config.yaml
activation: "squared_relu"
bias: "none"
dataset: "wikipedia_en"
Each number is 500 + 25 x the weight over its row's rms, rounded and kept within 0 to 999. Layers, rows and columns count from 0. Numbers have three digits each. The size before them is the row's rms in percent of the matrix's.

# layer 21 attention output, 96x96, rms 0.0618, rows 0-56, columns 0-47
098:463482485497478477467532485518510511531499514532489511467529441504512510457478531498527481514454498512476473503512490470535545463449523483495481
101:474469521496472512520509471546441481496501465496546491538506490487519508523435472503494521508517541506532482504514466532453519485512539498550500
105:488507512527466501508512502526496492477517483534535456498457488539517478494458492509500525544471502530455533529440480449487499525492521485487480
099:510466465488505486515467495554533504548556488496500518491505501501500481527447487539486467525499468497496498537501529504495519487442478466497489
092:510556476476487482517517508512451552513521531539460502496464498528474485475516484529515519462523495505462514511553485467496532506524475472537478
103:517503524500477508485493470471506511493461527491493504505520493478489542522486504454501481504472509487469527470487483534532490522457487498467555
092:483523446496508494485510477493462465476466520506492472479525509479478466519494444455487546538484480469524531544533489504496549470528523469515498
100:515507519465508451469495474498482520562519456504494482473526510534471492519514515518506459498514515539466527500491522468464516506474485512487505
100:466516499493497532515479458472522468558492483521538479454469483455534499514457540520484486508510513553496469532488502506511477516489553534509483
094:505492451509533507495498496513489507508475553493470506456484471509445499469461521514528447537433474542473469497461488497489462505475522474469504
101:507488551483473547529473491531475549484495499508508504516475506501503523481501524465530508516481471477516522485508502475511453520541508492500514
093:505520483499530500548470476492476495505483482509575425476514503484527491476488494489482492529498493519513489466476501471521522492436537526504469
108:508537533510500487485526485469508498533539526464498461528479507484524523501539481511518477470504556534480489501539489475518511515494464548513511
094:493482472553538491548547480536505459496534559488507511464522515485443522494504490539474537476516533483482520518507464532479490545509486509505488
095:495470534507496511532545498513548468543520489504466481514524561492530481483501514432479498515539504510484499487505546526497526545479511486467520
105:509535514477498495493451441517494499497498522474512479505471486522505529478523433511495500510524515507487523545516477544494555478464477514540467
094:523482509530480488524517463486484520505444475523468483490533464527486530491484539504507528516505503459518541453500519465543471498509504517482500
095:533464503554488496484472474480531477493471583516534482501477481491528491473528492525496475509532487549517530509478497485514503499474531511498474
096:479487519443492474496511507493517492511531468487456480540498503531540475532533527540457527516465516514477497509454525532461498508492471483524494
092:534468523496501482485503462518507493489534477499453515453501523531484539511473531509486476498516522475493504504486555489529496496475503499507510
094:447505520536502523465501492527476502501500540478494500503490513507532495464490515526487437527561512499544499469484529499490522526514466543508523
095:498448495496516439501485530508515520506505479487483513515512511449535475513492482546488525470447531496501486497494520497526477487505478542500563
106:524523518453459453523472467536487519504505519511533480490462487478504525485494497505502481520498496482486466470513504531441487521455545506549480
094:515494511505498497469490533531531554489483517502503455468537510503520505523492516500494544511503534462504462468497521487564453493510515519513542
109:487504521483503489509490497495506545471535487468549482490462479511476490525494483520499488504466576549490489493483504505489488472521516518512478
095:493465544468490504540475496479493519470513489459506535486496493554545511508535510494485524485459504509466508497448499523473509521463495482496527
098:484497515491491472464442568514509505500524544494539472508512544495506548523496491481496505485491532525507469487538490491512520514503492516524466
116:532485526493537471509503490494456519492502493514473457479496487523524450521508512524497519529520514502487492480463481516504525512484494497507467
099:531508508511523490546502488536519478518529563518500491495516498503525587502542508497441541517461514470529516508502475504486448514491497492503504
098:488459534515502462539522483476473483465508525522469522507473475521526498471518508494515557507507532505489494520486500484541481512539533470536486
098:487489503493494527496488516477465474506541504450535481496495498502497506517505544541456467471546498509510548479515450487482512442507498516502463
098:517493505501461472520555470496536478534473502509495478530511543533481504483470527543542502464520500517540458486477522500519472516482477486469520
098:520514516502521516516456519511506521504529549491506529485521505553526513561477474527485486521478511551539484548523570547505482476511497508501479
113:487532492475502494515516510492463501464534521495502497423466449461507516497460487517484467528535514492510515494472497464552496546524470505484519
097:507503509479483477472487496516512539463476501463529445503470492501501550462471517496468491496502523494555473520459519504529512546452539506495487
115:517492493485489532494476475523512482490517530495499476509490511500505487495457526484498495500484509491514478442541489451519474535506496508457530
112:480544542517481479526511485493534499511517515487510488488485558513490508522515507522525462496488458462499488476548541482555473500515458502441536
100:519527513501522497463505471494493478540479540473466488526488501514522488517485523499503504467477454455540518483491516478519517458515504507487490
105:523473483511483514452544483520519513497458514457481466522483513551498505491562476490544492497507483499541516482497505510511461535542490478476522
095:517522469487447494507498493509484539491512488535494488439500499551481514512511497495532498477521521488526492475494494553503513516533492511538512
088:450469495499502516477518473492504492527512488504528518472547478504449521506508456518498495512535534487499500526485435536500484492551510482512516
126:443509505504485470469468502495503472478525492501474491476497457489489468498479501531487528530495478526472515535537482500501515480504486492505467
099:550503533470524467480512503486542534492504503522533499507522511481455468493475465528546483500488523540520502493514449531490498515499466502493525
088:515502527537476544444425513504479493551503461487491543508503466492514502530483482520513528512511492497486497527511493473549509527503494510493475
101:531494495503464523483521521527516467491454512496532493504484525452443541501515525553494493473438487494490506479485503527521453522504500494476527
097:492527481511447455536481482552497499520498476491513492488511479531476476482527541499518512533500442519490499487524515517471520483457514469494511
110:489526490513536517452492489476495499465484476478507524513533543499482523448512507471539539517481495500494519507472534554492467510503515435487523
094:478512490495510508525523473487442533482455502520524487433485509515507503517551483501543525514481499500525521486463522496465496484503501500471500
100:516536513447526495488532506475487552508494532486521505486498465489531528512517501468472535478562459497512504519518447528508512447484524488509490
094:502499456509483517523465474525492501535505480466534477530479490535501519454490516465500501516489499470480525518483499504479554446562470458515514
122:506518518479430476496482514489458488526499488520463503493473485516527506519496490508501490532494511479485496520489550526532535522498518533502490
090:523524497486557491513508558499434562563462502500457512488516525487491491494514463475492471530505539457517462442513498464509497486514523489485465
099:500479481489514485516484530500485491478486540477517485488489475452479469502509516504527481527532486476472500496512504545483472475485556478517490
094:521457535491529536519519498512513471480476511510481527459445510444520490531500488448516514495482500432534502476494527490498463520502499523470486
097:504540515485481487525511522535517509500479503489513477499516451487478481479494486498482494520560520493528511477521539507540462483510517557529490
097:520527541502522471471488511516495539511498492544528528526550474486503511508457475454513459486519483540489468500477502505497522516510488496484497
096:444541537483495519528535502509497497492491452491513497504509474466505476470524515511427490507471502492548509488523503493513496538514496517487526